Each number is 128 + 32 x the weight over its row's rms, rounded and kept within 0 to 255. Layers, rows and columns count from 0. The size above them is the row's rms in percent of the matrix's.

# layer 6 attention value, 64x64, rms 0.141, rows 36-63, columns 32-63
size [ 93 101 112 100 101  90 102  94  95  99  92  72  92 101 117 126 124 105  62 125  90  74 110 108  80 104  99  98]
[[ 76 131 136 179 148  74 130 143  79 139 117 166 104 153 145 162 103 123 107 132 155  99 103 151 155 169 124 142 111  85 120 156]
 [145 169  73 145 103 109 117 110 112  98 175  97  42 185 175 127 133 143  88 116 115 186 120 124  62 100 146 134 128 104 113 159]
 [127  93 127 134 129 151  93 194 134 118 121 103 176 115 116  97 193 155 100 150 124  71 145 142 136 104 110 151 184 118 126  89]
 [124 149 139 103 108 123 179 127 149 155  88 138 152 123  70 136  89 102 122  87 132 135 139 139 128 114 134 118 114 135 146 169]
 [154 109  72 136 169 157 151  94 168 133  96 114 100 186 184 123 145 157  80 157 176 159  92 117  80 123 139 148  89 119 176 116]
 [ 62 161 133  93  54 145 163 158 153 141  75 145 141  99  50 165 152 109 141  70 154  95  65 139 150 144 168 114 109 121 141 192]
 [165 106  49 135 106 168  78 161  67  94 156 160 128 136 126  91 114 154  84 136 128 124  87 144 101 163 145 151  88  70 123 116]
 [109 124 117 165 109 195  74 148  61  85 164 169  92 131 122 131 111 163 122 138 128 105 141 112 119 137 142 149 115 154 137 126]
 [133 144 183  78 168 122  42  60 122 133 139 161  97 129 175 114 147 140 124 174 128  79  97 135 113 135 140 118 119  75 141 171]
 [171  99 141  91  88 159  79  75 149  69 107 193 132  95 137 125 113 131 150 171 186  58  83 189 111 136 147  86  85  94 164 177]
 [156  93  97 148 118 133 192 158 179 105 114 140 130 178 188 110 158 143 122 117 140 147 142 100  65  88  93 162 109 124 125 142]
 [132 128  97 126  52 171 210 107 167  60  94 112  80 167 108 141  76 127 133 139 162  74 105 156 101 143 123  92 132 143 125 172]
 [157  93 123 108 119 168 128  97  89  84 139 163 123 121 121 137  99 137 162 193 175  69  91 152 105 119  94  71 147 123 151 193]
 [107  91 142  99 115 114 126 199  70 122 149 156 121 112 161 118 143 150 117  91  95  98 132 133  80  93 140 132 107 101  66 153]
 [106  63  65 164 106 136 215 173 137  64  94 150 152 148 136 140 147 122 145 147 144 124 136 158  65 135 107 101 129 128 141 147]
 [132 106 141 112 123 124  87  90 114 128 138  69 122  90 115  85 168 151 103 167  95 153 157 126 108 148 143 111 179 133 128  43]
 [166 184 132 184 160 122 146 133 144 116 115 128 168 129 159 156  87  75 164 170 149 146 162 162 132 134 146  91 163 139 172 103]
 [174 104  57 146 116 116 140 167 111 100 143 125 163 143 180 126 120  91 119 196 206 201 122 150 128 138 136  86 121 112  95 109]
 [ 90 124 155 182 118  88  90 133  52 128 150 128 181 134 138 153  51  89 109 145 178 133 147 128 164 173 171 134 153 187 147 122]
 [168 151  68 167 110  88 131 137 146 142 113 158 187  83 103 124 123 110 130 117 142 155  98 127 125 181 109 149  76 138 195 100]
 [ 97 174 109 165 173 160 123 121 133 134 141 111  90 134 135 120 149 170 134 119  95 177 137 148 146  99 113 134 115  84 120 110]
 [132 114 159 165  98  78  90 197 135 168 134 129 180 129 139  90 193  86 115  87 119 154 165 110 128 132 117 166 136 110 141 128]
 [144 111  87 201  95  97 118 154 138  83 127 159 105 126 138 128 106  93  84 139 156 137 164 151 148 178  77 177 137 108 172 123]
 [165 121  85 163 157 124 131 145 111 142 167 153 152 103 116 110  82 132 116 182 141 161 172 173 162 143 102 131 143 130  79 115]
 [135  86 133 129 122  99  74 151 120 115 180 144 101 168 198 100 163 167  90 107 124 112 139 118  60 102 138 161  74 114 167 130]
 [106 112 148 165 142 154  86 145 134 135 134  62 102 138 166 107 178 140 102 130 111 143 151  94 158  99 154 157 175 137 118  58]
 [131 132 106 137 180 173 191 115 142 113  93 137 135 166 111 136 181 140 162 181 163 155 132 147  67 116 146  45 154 107 149 118]
 [176  97 135  43 111 136  23  60 123 105 158 144 126  75 117  89 124 181 145 177 129  87  90 135  86 120  86 109 103 119 141 172]]
# layer 6 attention output (transposed), 64x64, rms 0.0991, rows 36-63, columns 32-63
size [ 97  96 119  87 110  86 114  70  77  96  88  47  51  83 121 167 137  96  25 155  70  37 144 115  50  85  70  76]
[[ 56  90 109 121 119 175 160 152  80 113 171  87 166 158 131 125 107 103 141  77 155 170  41 139 131 110  91 132 161 165 136 109]
 [125 155  72 165 134  89 107 114  92 134 127  88 119  98 135 135 144 134 167 109 133 168 104 188 150  73  95 102 135 116  29  98]
 [169 103 120 141 162 131 110 114 113 162 114 131 140 108  87  99 113 140 107 118 142 133 145  21 125 122 129 135  48 166 153 182]
 [179  96 135 124 114 136 175  85 124 148 125 156  77 129 153 111  91 110 120 111 102 118 127 146 126 126 118 132  67 115 115 143]
 [116 105 134 157 124 138 112 161 170  92 161 124 156 133 155 111  93 126 195 130 142  70 138 176 137  75 122 134 174  53 136 142]
 [ 96 111  99 166 110 122 131 160 112 114 141  98 162 108 157  88 164 156  91  93  97 148 133 174  86 142 181 110 128 175 148 122]
 [128  94 123 148 157 132  76 100 131  93 153 172 147 126 164 115 131 142 179 180  93 163 155 116 101 119 149  87 134  44  70  89]
 [121 187 100 127 131  70  71 151 152 154 129 139 140 130 177  93 146 142 113 118 107 184 178 140 153 145 144 132 117 133 161  88]
 [204  93 131 107 122 134 154 130 104 145 155 112 131 111 101 152 159  47 168 179 173 139 146 134  88 187 123 144 171 151 169  88]
 [150  79 153 148 101 145 129 169 134  99 113 172 148 135  58 132 212 153 121 174 161 135 143 145 125 159 122 129 163  95 161 125]
 [183 194 116 139 129 176  82 165  94  46 168 172 123 102 124 131 152 104 122 146 123 116  87 164 108 114 105 153 113 130 140 170]
 [112 112 139 167 117 162  86 138 152 135 127  87 121 124  93 131 204 160 160 106 164 170 114 187 185 101 178 114 121 135  92 118]
 [185 108 155 137 145 145 149 154 112 147 130 109 113 134  48  90 173 146 184 139 182 195 148 173 192 138 214 131 109 128 139 112]
 [ 95 129  94  87 155 140 116 167 122 120  99 183 154 174 162  92  97 113 137 138 103 141 150 129  61 156 118 178  86 160 100 120]
 [ 56  84 121 154 157 177  54 163 118 110 144 114 148 129 109  93 175 145 107 135 155 163 133 128 115 107 120 143  81  97 145 156]
 [131  98 174 120 138  84 110  36 146 179 113 150 156 150 161 105 167 101 128 121 117 130 107 141 180 136 147  69 162 172 148 169]
 [149 110 133 161 148 117 169 168 144 150  69 145  67 102 117 138 127 169 107 129  95 134 151 132 180  98 166 146 211 132 162 105]
 [102  53  78 163 129 101  87 154 119  80 138 175 163 106  85  61 128 195 141 116 148 102 107 113 174 114 123 149 165  83  99 147]
 [144  80 110 113 135 131 123  94 136 141  95 112 160 130 169  94  82 109 115 106  85 155 148  86 170 139 157  92 102  77 160 131]
 [141 159 144 158  99 110 158 155 120 149 146 176 148  73 146 128 106 109 217 195  86 130  83 107 121 169 154  85 168 113 191 145]
 [ 57 153 165 111 137  76 119 125 127  52 199  70 138 134 142 143 115 149 126  89 154 183 139 164 123 103 133  89 132 155  88 117]
 [180 162 107 109 101 127 151 110  70 139 106 173 101 115 131 105  74 104  80 157 123 162  96  77 108 146 103 176 109 141 119 154]
 [144 158  56 145 117 149 155 148 134 136 130 153 101  99 122  85 132  94  70 109 169 168 112 136 173 150  81 112 124 152 106  80]
 [134 104 119  83 114 128 134 160 137 105 171 198 131 154 142 113  91 135 129  96 122  92  98 180 172 113 143 134  97 118 135 133]
 [131 175 116 100 128 152 127 155 157 123 109 162  98 155 122 138  92 120 175 204 133 112 129 121 111 151  98 180  65 163 101 132]
 [115 156 108  96 109  80 114 119 186 151 106  94  84 114 106 113 134 102 145  60 159 114 177  84 142 124 179 101 109 159 128 122]
 [126  95 168 172 164  67 128  67 125 104 123  62 124  70 113 124 142 119 120 112 120 143 157 159 150 106 134 112  84  87 141 122]
 [192 110 151 134 129 143 116 120  90 145 118 152 157 140  86 164 145 154 185 245 191 150 127 135 187 158 133 137 101 135  97 149]]
# layer 6 MLP gate, 192x64, rms 0.209, rows 0-47, columns 32-63
size [104  95 108  93  99  85 100 104  98 106 103  97 107 114 113  96  95  95 105 102 100 115  98 103 116  97  98 115 109 102  91  95  89 104  97  99 106  90 109  95 101 107 110 100 104  90  94  91]
[[173 134  91 111 147 136 115 144 100 158 131 161 133 149  94  79 146 143  99 185 130 109 112 101 135 143 152  92  76 191 120 139]
 [177 171 154 141  94 114 142 110 124 129 172 136 149 124  76  47 100 140  92  99 121 107 148 144 183 104 174 188 146 127 119 119]
 [ 84 156 112 111 114 143 110 166 137 139 139 136 130 190 140 115 191 179  87  93  48 146 108  97 130  87 159 148 129 146 103 163]
 [103  73 128 125 132  89  89 147 179 129  72 163 106 127 106  43  98 141 132 125 160 116 121  76  86 159 125 158 122 189 116 144]
 [ 96 188 118 113  89 137 106 108  98 109  90  76 140 109 123  73 148 138 127 137 163  89 179 143 163 160 147 166 119 128  97 115]
 [171 138 150 169 102 135 122 121  78  83  92 126  94 102 153 141 132  99 187 153 132 160 152  46 111  91 121 153 140 165  76 170]
 [170 132 151 107 118 172 203 120 118 179 139 109 199  75 193 132 122 138  81 171 128 137 153 166 162 156 128 120 140  95 181 121]
 [113 149  82  43  81 106 180 125 178 178 105 165 115 177  70 174 120 141  98  86 119 125 132 144 129 106  91 127 128 124 151 163]
 [131  85  96  99  99 171 185 152  64 167 153 170 145 173  91 126 164 140  85 131 104 166 120  84 141 129 156 147  82 155 123 125]
 [154 165 118  98 116  73 150 128 141 141  94 103  65  61  89  53 125  82 127 159  85 119  99 102  88 157 114 131 149 177 102 109]
 [153 111 170 162 115 120 124 132 199 184 109 153 129 133 123 141 120 167 144 166 158 174 144  90 174 165 122 168  92 135 158 151]
 [183 138 184 161 113 103 175  92 121 139 127  94 109  99  98 123 109 127 140 155 111 112 105 128 101 107 146 117 127 152  80 112]
 [ 99 134  61  97  79 101 135 127 146 149  97 206 122 186 128 177 196 139 127  73 149 185 131 141 109 166 167 158 121 126 167 133]
 [119 128 173 132 134  98 111 104  63 114 155 147 111  70 152 143 123 130 152 117 114 154  89 103 167 146 115 133  33 122 153 167]
 [147 163 131 119 171 133  70 181 130 142  88 199 113 125 127 151 146 178 154 141 135 158 104 124 109 110 170 109 143 106 120 152]
 [117 142  66 153  71 124 104 130 166  86 138 142 132 139  47 131 110 141 143 113 128 201 144 172 127 155 127 113  71 155 119 145]
 [ 79 145 107 108 111 115 139 181 177 149 163 192 140 130 170 147 212 162 153  98 107 161 105 114 154 118 100 111 116  84 124 142]
 [142 155 107 109 135 164  96 115 121 129  74 171 155 126 110 139 141 135  99 143 123  89  65 110 165 149 107 136 157 133 152 130]
 [130 138 143 104  95 118 188 169  80 132 126  79  76  82 118  93 142  95 114  77  78 107  90 151 139 141 131 155  71 141 135 179]
 [156 135 130 134  98  52 122 128  50 119 166 189  87 176 125 141 144 148 173 132 157 106 109  85 132 151 127 125 184 125 108 151]
 [108 131 123 126 182  82 169 114 156  66  86 187 117 168 108 154 176 176  56  90 103 107 155 142 129  84 105 170  94 135 118 125]
 [162 204 145 182 159 154 144 162 114 143 162 119 201 119 164  93 171 145 152 175 146 124 162 151 151 108 121  98 166  89 127 137]
 [161 136 132 143 132 160 139 112 109 153  86 135 156  97 180 169 110 164  70 118 149  84 159  91 107 121 159  94 113 148  69 156]
 [155 113  72 123 187 108  85 139 145 155 161 182 180 106 123 148 146 107 193 184 105 135 172 130  88 114 106 135 197 108 106 135]
 [113 136 100 107 143 112 111  96 128 158 100 127 144  62  79 116 129 127 122 113  93 136 113  67  98 132 136 125 126 199 172 161]
 [172  77 167 168  81 127 120 131 167 134 136 153 141 143  99 129 117 146 117 166 135 119 108 195 133  86  84 167 125 138 106 154]
 [ 87 153 163 184 166 149 174 128 131  80  93 168 165  75 135 134  99  45 144 136 152 171 183 174 160  86 140  88 170 120 110 139]
 [130 101 179  89 105 131  94 118 135  79  95 227 138  74 170 120  87  63 141 129 108 133  98 170 119  61 127 108 121 123 143 166]
 [105 188 133 184 126 161 162  31  87 136 149 109  78 115 137  91 150 124 142 169 142 144 146 122 130 151 159 161 154  81 120 134]
 [105  80 163  77 139 159 121  98  87 138 160  95 128 143 135 174  71 128  60 135 106 137 173 100 125 140  76 150 115  80 156 111]
 [170 177 126  85 140 139 126 175 122 156 115 110 128  84 161 101 113 143 101 113 186 120 111 145 168  95  79  92  74 167 149 103]
 [151 161 166 135 115  68 150  93 125 154 127 122 174 131 170  78 112  94 121 115 192 101 150 169 144 117 152 129 152 129 128 103]
 [160 178 158  96  80 131 187  76 156 177  84  93 119 172 170 129 164 122 136  65 135 148  94 134 160  84  76  92 119 150 124 132]
 [107 124 151  97 140 171 127 100  93 107  89 193 163  98  93 142 153 160  61 129 102 135 180 139 133 127 191 154 106 144 108 105]
 [175 120 112  61 108 162 146 136 123  91 108 109 131 102 103 111 134 174  96 167 102 140 146 118  90 132 157 116 135 189 116 151]
 [124 163 154 156 157 122 134  67  63  80  75  87 117  91 171 163 134 171 102 116  77 216  65 135 121 162 161 103  88 142 111 108]
 [154 141  80 151 100 160 162  60 121 116 141 144 154  97 112 107  87  99 150 121 168 201 118 138 112  79 120 146 147  73  92  98]
 [155 122 184  73 143 138 154  74 118 154  87 116 174 109  96  83 147  75  99 106 150  73  79 158  98 130 131 120 153 171 181  94]
 [128 144 100  61 130 143  59 108 144 133  99 107 116 147 182  87 141 162 142  97 135 196 127 129 153  70 143  99 172 161 108 142]
 [123  73 135 190 168 130 177 157  92 128 114 161 185  71 138 139 141 180  82 180  88 117 142 133 155 107 105 105 140 132 104 146]
 [112 124  69 146  98 109 195 109 163 106  82 130 185 126  68 131 156 118 113 140 186 129 118 185 169 146 162 162 115 121 105 132]
 [ 52 105 157 181 141 130 151 183 177 179 146 117 144 153 134 138 104 186 188 156 153 171 148 100 149 146  98 114 136 109 125 159]
 [134  63 124  84 126 110  92 117  67 110 153 200 123 146 149 154 127 113  64 113  86 102 116 127 103 133 184 128 139 140 131 170]
 [158 111 163 158 181 165 157 113 104 157 173 117 151  78 123  75  93 156 101 120 156 193  68  77 157 115 160 116  89 127  94 155]
 [ 95 126 180  48 122 136 147  87 124 153 145  99 111  93 130 108  94  69 172 110  83 164 113 153 120  92 165  87 171 202 129 123]
 [120 137  53 153 130 174 140 185  90 138 106 169 110 120 115 131 118 131 163 108 201 189 160 146 152 142 125  78  87 121  90 172]
 [ 96 165 109  42 110 109 114  93 132 146 113 151 133 140  70 162 123 122 141 138 113 164 191 144  96 161 143 166 160 146 118 143]
 [134 160  87 140 150 104 175 133 176 147  78 136  96 114 128 125  39 115  69 131 179 135 132  95 129 125 160 131  92 118  92 139]]
# layer 6 MLP up, 192x64, rms 0.19, rows 0-47, columns 32-63
size [ 91  96 105  98 103  91 101  99  91 105 100  97 108 106  99 107  95  95 102  99 110  99  96 102 111  94  98 104 110 106  96  90  87  92 101 124 100 100 111  91 108 109 111  95 103  99  97  95]
[[158  78 155 155 138 113 152 125 166 143  82 158 206 110 154 107 155 115  71  90 161 172 157 152 114 121 165 103 127 100 107 116]
 [194  72 117 170 141 145 141 189 138 188 129 189  93  90 122 160 163 136 180 177 140 172 117 100 118 127  89  98 121  95 138 174]
 [169 110 103 137  88 197 129 100 105 134 111 129  78  90 120 108 174 153 171 104 106 128 116 102 104 142  82 160 128 124 155 105]
 [106  91 189 121 148 113 139 155 117 149 141 113  99  56 116  89 128 111 126 161 120 151 191 117 197 117 155 134 117 107 189 102]
 [155  98 148 145  67 121  70 137 144 113 179 121 142 160 164  42  96 149 145 162 115 147 141 118 105 131  71 138 128 145 138  80]
 [122 141 157 155 137 137 132  95 148 109 174  81 150 140  86  93 125 171 122 136 184 139 123 150 114 135 114 104 100 175  84 119]
 [116 129 116 157 141 150  90 108 133  96 131 145 160 122  92  99 145  45 144 180 120  98 113 174 107 173 138 124 184 113 161  76]
 [138 133  72 111  72  97  99 165  74 108  38 122 130 136 190 130 147  98 144 133 124 145  93 124 136 155 153 129 138 142 165 114]
 [104 158 128 180 112 129 138  92 127  81 147 110 130 175 109 117  90 118 125  79  86 147 104 115 189 149 139 122 153 152 123 151]
 [128 140 155 155 147 133 161 109 138 148 131 120 163 155 177  86  47 161 122 116 193 125 135 150 154 128 139 147 156 113 184 156]
 [135 133 163 177 148 135  86 158  92 136 101 150  89 194  99 124 109 153 111  86  51 106 154 112 118 188  89 155  71  53 138 113]
 [141 113 157 115 136  77 150 101 150 151 132 183  98 129 134  83 158  59 192 170 148  91  92  83 106  42 173 153 119 128  53 134]
 [102 130 139 142 119 175 144 219  97  71 134 130 130  96 140 144 105  97 146 176 125 137 138 132 119  65  82 139 159 136 143 146]
 [115 167 134  74 137  85 139  96 138 126 133  78 128 153 171 149  99  75 170 116 165 180 121 113 145 161 122  93 161 107 145 122]
 [183 105 180  80 137  43 133 128 124  78 107 116 130  89 132 120  89 149  91  96 128  75 105 142 161 136 126  86 139 169 165 156]
 [ 50  88 136 118 113  49 149  45 125  96  69 101  96 147  94  88 134 159 114  83 111 151  94 128 178  74 118 151  82 149 182 140]
 [ 76  89 159 123  82 103 184 102 103 131 167 128 167 166 128 134 181 121 114 143 114 157  69 123 150 135 102 180 167 128 147 104]
 [199 134 153 147 130 188  95 153 131 127  65 115 165 134 125 124 116 188 115 146  87 115 136  75 149 167 129 124 147 149 170 173]
 [117 179 139 115 166 129  93 112 137 116 110 101 118 169  48 137 139 163 159 124 140 129  92 102 150 143  47 141 153  91  98 122]
 [148 134 144 157 171  69 144  97 140 120 146  96 120 144  85  69 100 111  82  85 130  52 112 160 110  79 147  59 113 139 155 115]
 [191 123 113 116 148 145 100 147 108 176 115 131  90  58 125 147 126  77 151 166 171 140 163 157 111 125 202  87 113 141 109 127]
 [130  59 134 158 154 139 121 129 147 108 148 170 151 141 170 130 175 138 139 109 125 157 113 120 171 125 134 123 153 100 196 141]
 [131 131 132 137 122  96 119 100 114  96 202 110 164  94 115 110 113 132 148 141 139 114 203 171 134 112  92 145 156 175 142 148]
 [139  78 115  96 193 133 110 143 156 154 137 184 196  88  99 130 173 144 162 156 152 117 121 155  79 121 102 121 151  77 165  88]
 [218 122 137 120 104 139 141 147 108 141 152  82  50 138 192 129 124 160 124 132 163 104 119 165 127  91 102  87 148 121 128 123]
 [176 123 130 123 101 142 153  83 137 131 144 124 139 141  90 120 126 144 121 177 128 108  83 157  79 185  53 150  81 171 132  58]
 [141  82 117 124 123  98 130 141 162 140 134 114 184 166 113 128 129 153 138 158 127 121 176  75 153 108 147 166 120 137 109 141]
 [115 154 127  66 114 113 147 119 133 114 149 103 140 135 145 166  79 117  90  99  48 111  98 164 143 147  78 160 143 108 137 114]
 [113 134 169  49 124 122 113 136 111  92 132 110 104 162 161 123  94 112 159 134 150 127 117 109 175 175 136 117 112  92 115 232]
 [166 120  75  98 101 160 133 105 125 114 153 180 101 124 150 144  83 114 159  74 145 103 115 171 145 147 131 105 117 146 112 101]
 [142 130  87 117 101 146 111 190 154 163 158  92 103  95 123  73  93 174  68 110 148 118  93 161 138 108 131  65  85 123 129  91]
 [155 164  49 153 147 105 151  88 147 141 103 111 137 124 150 135 168  85 120 123 168 157 169  81 130  80  75 141 161 209 200 118]
 [105  72  74 142 139  64  49 153  85  95 157 153 137  77 130  92  66 118  86 147 127 115 117  96  96 164 175 147 110 117 155 137]
 [113 147 136 164 134 103 121  99 123 111  78 171 135  99 173 106 114  89 140 126 155 152  92 122  90 112 163 138 101 113 105 112]
 [148  64  78 127 104 116 163  82 113 104  87 137 145 169 133 116 124 129 121 102 141 144 126 145  99 162 108 164 177 125 127 176]
 [105 158 126 151 143 138 129 126 185 127 102 126  55 106 130  88  68 117 180 178  66 113 104 164 117 128 128 117 102  63 134  94]
 [137 121 155 121 175 146  98 124 105  56 100 145 141 175 147 139 153 132 154  93 148 117 133 121 148 103 149 150 170 108 156 156]
 [177 141 121  80 137  85 114  59 178 109 102 169 190 151 115 169 117  47 107  90 123 148  84 150 127 123 185 108 138 193 133 107]
 [147 118 133 121 160 150 154 136 158 112  74 150 142 137 178 156 111 105 188  99 123 100 120 131 164 166  98  88 114 180 147 133]
 [104 111  91 101 106 183 104 187 158 132 166 125  87 184 150 119  95 100 131 142 131 146 103  87  99  67  78 131 132 120 157 149]
 [ 86 108 113 108 101 104 116 159 214 157  47 187 108 121 115 187 150 106 131  74 120  76 114 165 183  87 144 143  91 146 143 169]
 [ 88 117  93 178 159 126 107 122 124 152 148 185  92 132 137 162 144 138 106 116  85 146 125 181 167  98 196  84 171 141 137 150]
 [141 124 129 152 113 121 126  95 143 116 128  62  88  93  55 129 157 137 161 134 130 146 103 132  69 120 120 102 116 140  90 101]
 [150 177 113 170 111 126  95  79 120 134 123 126 143 182 111 182 177 135  80 115 134 112 101  97  39 114 115 109 110 120 105 103]
 [130 144 111 144 225 133 185 100 130 144 124 121 124  94  99 105 106 112 159 197 209 142 109 145 129  90  85 133 143  75 100  95]
 [138 125 151 119 129 112 139 137 137  89 116  98 129  79 145 124 119 140 150 149 101  99  60 178 142  87  96 130 138  69 221 162]
 [135 136  47 160  70 128 144 163 118 144 123 129 150  72  90 148 138 143 145 166 125 191  78 133  95 125 153 107 142 151 158  75]
 [ 95 175  98 111  87 124 120 152 106 122 106 164 106 212 143 103 112 121 119 102 135 127 104 112 164 150 150 139 118 165 184 141]]
# layer 6 MLP down (transposed), 192x64, rms 0.171, rows 0-47, columns 32-63
size [102  90 104 100  96  91 103 103  99  96  95 100 112 106 110 105  96  95 102 104 103 101  95  96 115 100  99 107 120 103  88  87  82 104  98 113 110  95 110  94 104 111 109  94 102 105 103  94]
[[ 84 136 120 112  88  97 160  81 119 100 150 127 110 115 130 138  92  52  99 153 116 140  95 142 170 135  74 116  59 101 166 124]
 [ 52  91 112  98  91  78 102  88 146 113 123 130 150 100 154  91  62 128 126  91 172 102  89 139 177  95  95 113 142 180 122 139]
 [158 126 120 125 167  76 145 173 151 134  84 198 132 121 165 140  87 105 142 110 190 130 114 135 124 157 186 116 140  97 142 141]
 [102 138  75 123 160 127 166 169 106 176  74 116 153  57 153  96 142 190 151 117 117 147  93 153 152  91  76 162 161 136  97 109]
 [ 99 173 134  89 152 200  95 101 148 153  76 142 142  84  86  68 101 165 140 143 119  62 153  96 142 135 153  88 176 119 141  91]
 [138 117 137  94 188 137 194 134 143 103 146 104 127 146  92  82 152 104 130  85 192  80 133 133 138 120 119 147  95  93  91 166]
 [124 130  63 129  61  85 143 160 125 142 120 151  74 133 153 171 115 103  95 136 195 145 123 131 160 172  79 143  77 103 112 166]
 [121 124 172 174 116 127 131 156 101 136 159  46  86 159 130 109 123 111 146 101 181 118 182 155 112  97 141 118  58 126 135 156]
 [ 64 134 165 113 160 115 134 117 111 168  98 201 173 174  76 149 133  97  78 131 149 123 111 104 160 135 146 146 174 194 145 163]
 [116 169 133 120  84 162 145 122 190 152 125 130 133 121  97 133 144 153  43 154 129 104 145  89 147 103  98 146 144 140 192 116]
 [ 76 130 107 151 100 104 136 159 140 166 138 119 145  80 170  62 134 182  90 145 141 138  90 111 175 157 151 147 126 101  93 165]
 [156 106 176 116  87 174  79 157 137  99  93  36 102 135 211 125 131  90 183 141 109 139 107 147 163 112 167 125  88 125 160 161]
 [163 138 145 137 141 170 156 131 104 145 132  91  93 106 131 100 138 195 118 116 141 109 123 116 183 110 121 117 139 175 107  88]
 [ 96 172 153 156 105 165  92 140  79 170 139 165 171  90 141 113 169 101  91  99 116  79 129 130 107  88 124 187  80 140 118 111]
 [ 92 168 125 154 105 167  98 130 147 148 150  86 190  82 141 131 146 136  29 138 123 184 120 130 144 158 107 156 185 137 130 137]
 [ 86 132 133  40 113 172 113 108 165 164  74 124  92 125 183 148 115 155  94 168 112 125 138 122 142 137 129 117 195 187 109 177]
 [123  88 137 119 145 109 187 130 144 135 147 104  85 141 154 116 137 109 168  82 158 154 100 160 142 119  79 175 150  84 105  90]
 [132 104 160 164 144  96 134 122  90  82  94  74 127 114 117 156 132 125 154 135 123 147 149 123 154 163 124 103  32 161 112 190]
 [106  95 110 213 121 122 144 162 126 154 147  92 145 108 172 156 108 114 171 104 151 106 167 168 179 106 130  96 116 124  91 129]
 [201  84 151 138 130 132  86 134 103 134 140 178 105  87 141 133 124  91 140 169 157 100 106 102 124 130 128 148 117 102 157 204]
 [160 156  94 204 127 134 154 149 132  76 148 151 153 212 134 143 132 195 155 111 178 159 112 116 136  94  81 147 193 140 105 100]
 [129 111 161 148 113  88 174 174 121 151 117  85 158 127  74 144 129  45 157 148 105 140 202 162 110 170 178 140 129  92 121 134]
 [133 107  99 113 168 140 108  85 144 184 130 200 130 117 147 147  94 155 148 109 118 123 138  77 139 106 136 137 166 130 122 157]
 [122  72  83 166 171  93  99 135 136 146 108 101 146  90 126 147 132  30 134 182 117 114 166 174  61 109 132 104  68 157  70 118]
 [119 147 157  89 154  91  84  88  46 129 114 180 161 133 123 141  99 109  77 133 118 196  69 128 162 114 150 116 167 141 119 118]
 [105 167 133 112 197 141  56 142  99 180 107  95  68 131 114 139 129 130 120 106 106 124 138 172 172 162 124  81 111 118 128 107]
 [ 79 129 137 143  97 138 178 191 146 130 130 174 159 126 121 152 152 133 138 199 154 167 214 117 152  72 153 141 133 150  92 150]
 [ 66 114  95  83 141 159 125  71 148 121 103 174 122  57 131 138 138 111 191 100 131 185 161  90 165 107 103 146  88 106 123 114]
 [194 129 111 144 134 110  91 166 157 185 143 167 153 132 123 158 175 158 167  71 100  97  83 144  77  87 102 110 141 150 121  79]
 [122 125 132 127 104 126 144 164 122 122  72 117 153  98 113 174 207 173 109 101 148 114 140 132 194 172  87 124 155 159 101 139]
 [ 71 194 185 141 178 115 124  89 102 108 140  94 130 113 121 121 152  84 179 161 163 157 113 144 126  95 118  89  21 100 127 174]
 [149  91 140 128 125 128 128 157 154 158 131 125 141  75 136 132 114 107 120 133 144 118 133 118  93 123  54  45  66 125  40  92]
 [128 171 103  61  98 180 127  69 120 160 142 212 150 106 141 134  99 135 127 129 150 142 181 125 133 114  90  98 182 145 126 141]
 [142 151 123 138 133  67  96  95 153 130 150  54  89 119 155 156 151 150 169 121 156 125  42 107 126 125  91 126 104 120 116 152]
 [105 218 141 155 136 134 145 121 168 105 123 117  86 126 157 110 168  97 160 131 100 137 162 101 128 134 161  89  94 115 169 102]
 [139 156 126 104 132 104  84 157  80 125 141 107 150 142 110 152 184 123 103  59 219 131 133 105 128 156 107 146 215 125 143 140]
 [151 167 126 163 154 147  81 167 120 157 118  94  70 111 115 110 174 202 192 129 139  68 133 146 113  97  75 136 180 133  53 143]
 [161 104 117 151 180 126  79  94 130  66 147 144 177 160 161 176 163  61  87 121 126 127 104 156  91 161 138  72 143 149 115  74]
 [103 161 155 135 122  66 142 161 121 100 149 150 128  98  68 150 128  56  99 164  83 166 134 140  90 132 128 131 141 127 131 128]
 [124 134 128 164 147  97 125 162 167 163 147 181 148 150 163 173 174  88  95 121 147 165 141 105 131 156 143 159 129 123 176  90]
 [116 121  87 120 102 182 115 155 126 112  85 177 102 147 102 156 118  88 109  89 138  59 139  92 187 201 163 117 145 196 157 132]
 [ 96 153 168 172 155 143 131 125 144 157 146 144 109 146 143 207 170 142 193 133  88 193 117 132 167 121 124 148 165 149 117 164]
 [123 126 109 138  95 100 129 128  99  94  36 123 102 119 105  93  67  87 126 152 144 133 146  76 109 128 101 177 168 183 107 126]
 [ 81 132 180  96 100 102  94  82 106  46 146 151 128 115 144 141  98 101 139 160 124 105 154 141 114 129 119 129 172 122 156 146]
 [137  69 137 127 134 143 122 178  89 179 109 139 122  85 135 146 123  84 120  43  47 147 110 117 122 125 158  63 177 162 173 189]
 [105 134 143 190 108 101 144 113 109 140 136 159 187 116  84 128 142 138 130  98 187 133 174 125 132 171 132 123  66 180 109  85]
 [105 174 178  88 161 148 127  79 104 140 154  60 132 106 171  92  86 102 121 108 125 115 129 139 105 153 110 204 157  85  91 154]
 [155 128 174 140 124 132 114 118 162 129  76  60 117  73 109 154 153  98 131 143 124  76 147 143 118 166 118 176 113  91  96 104]]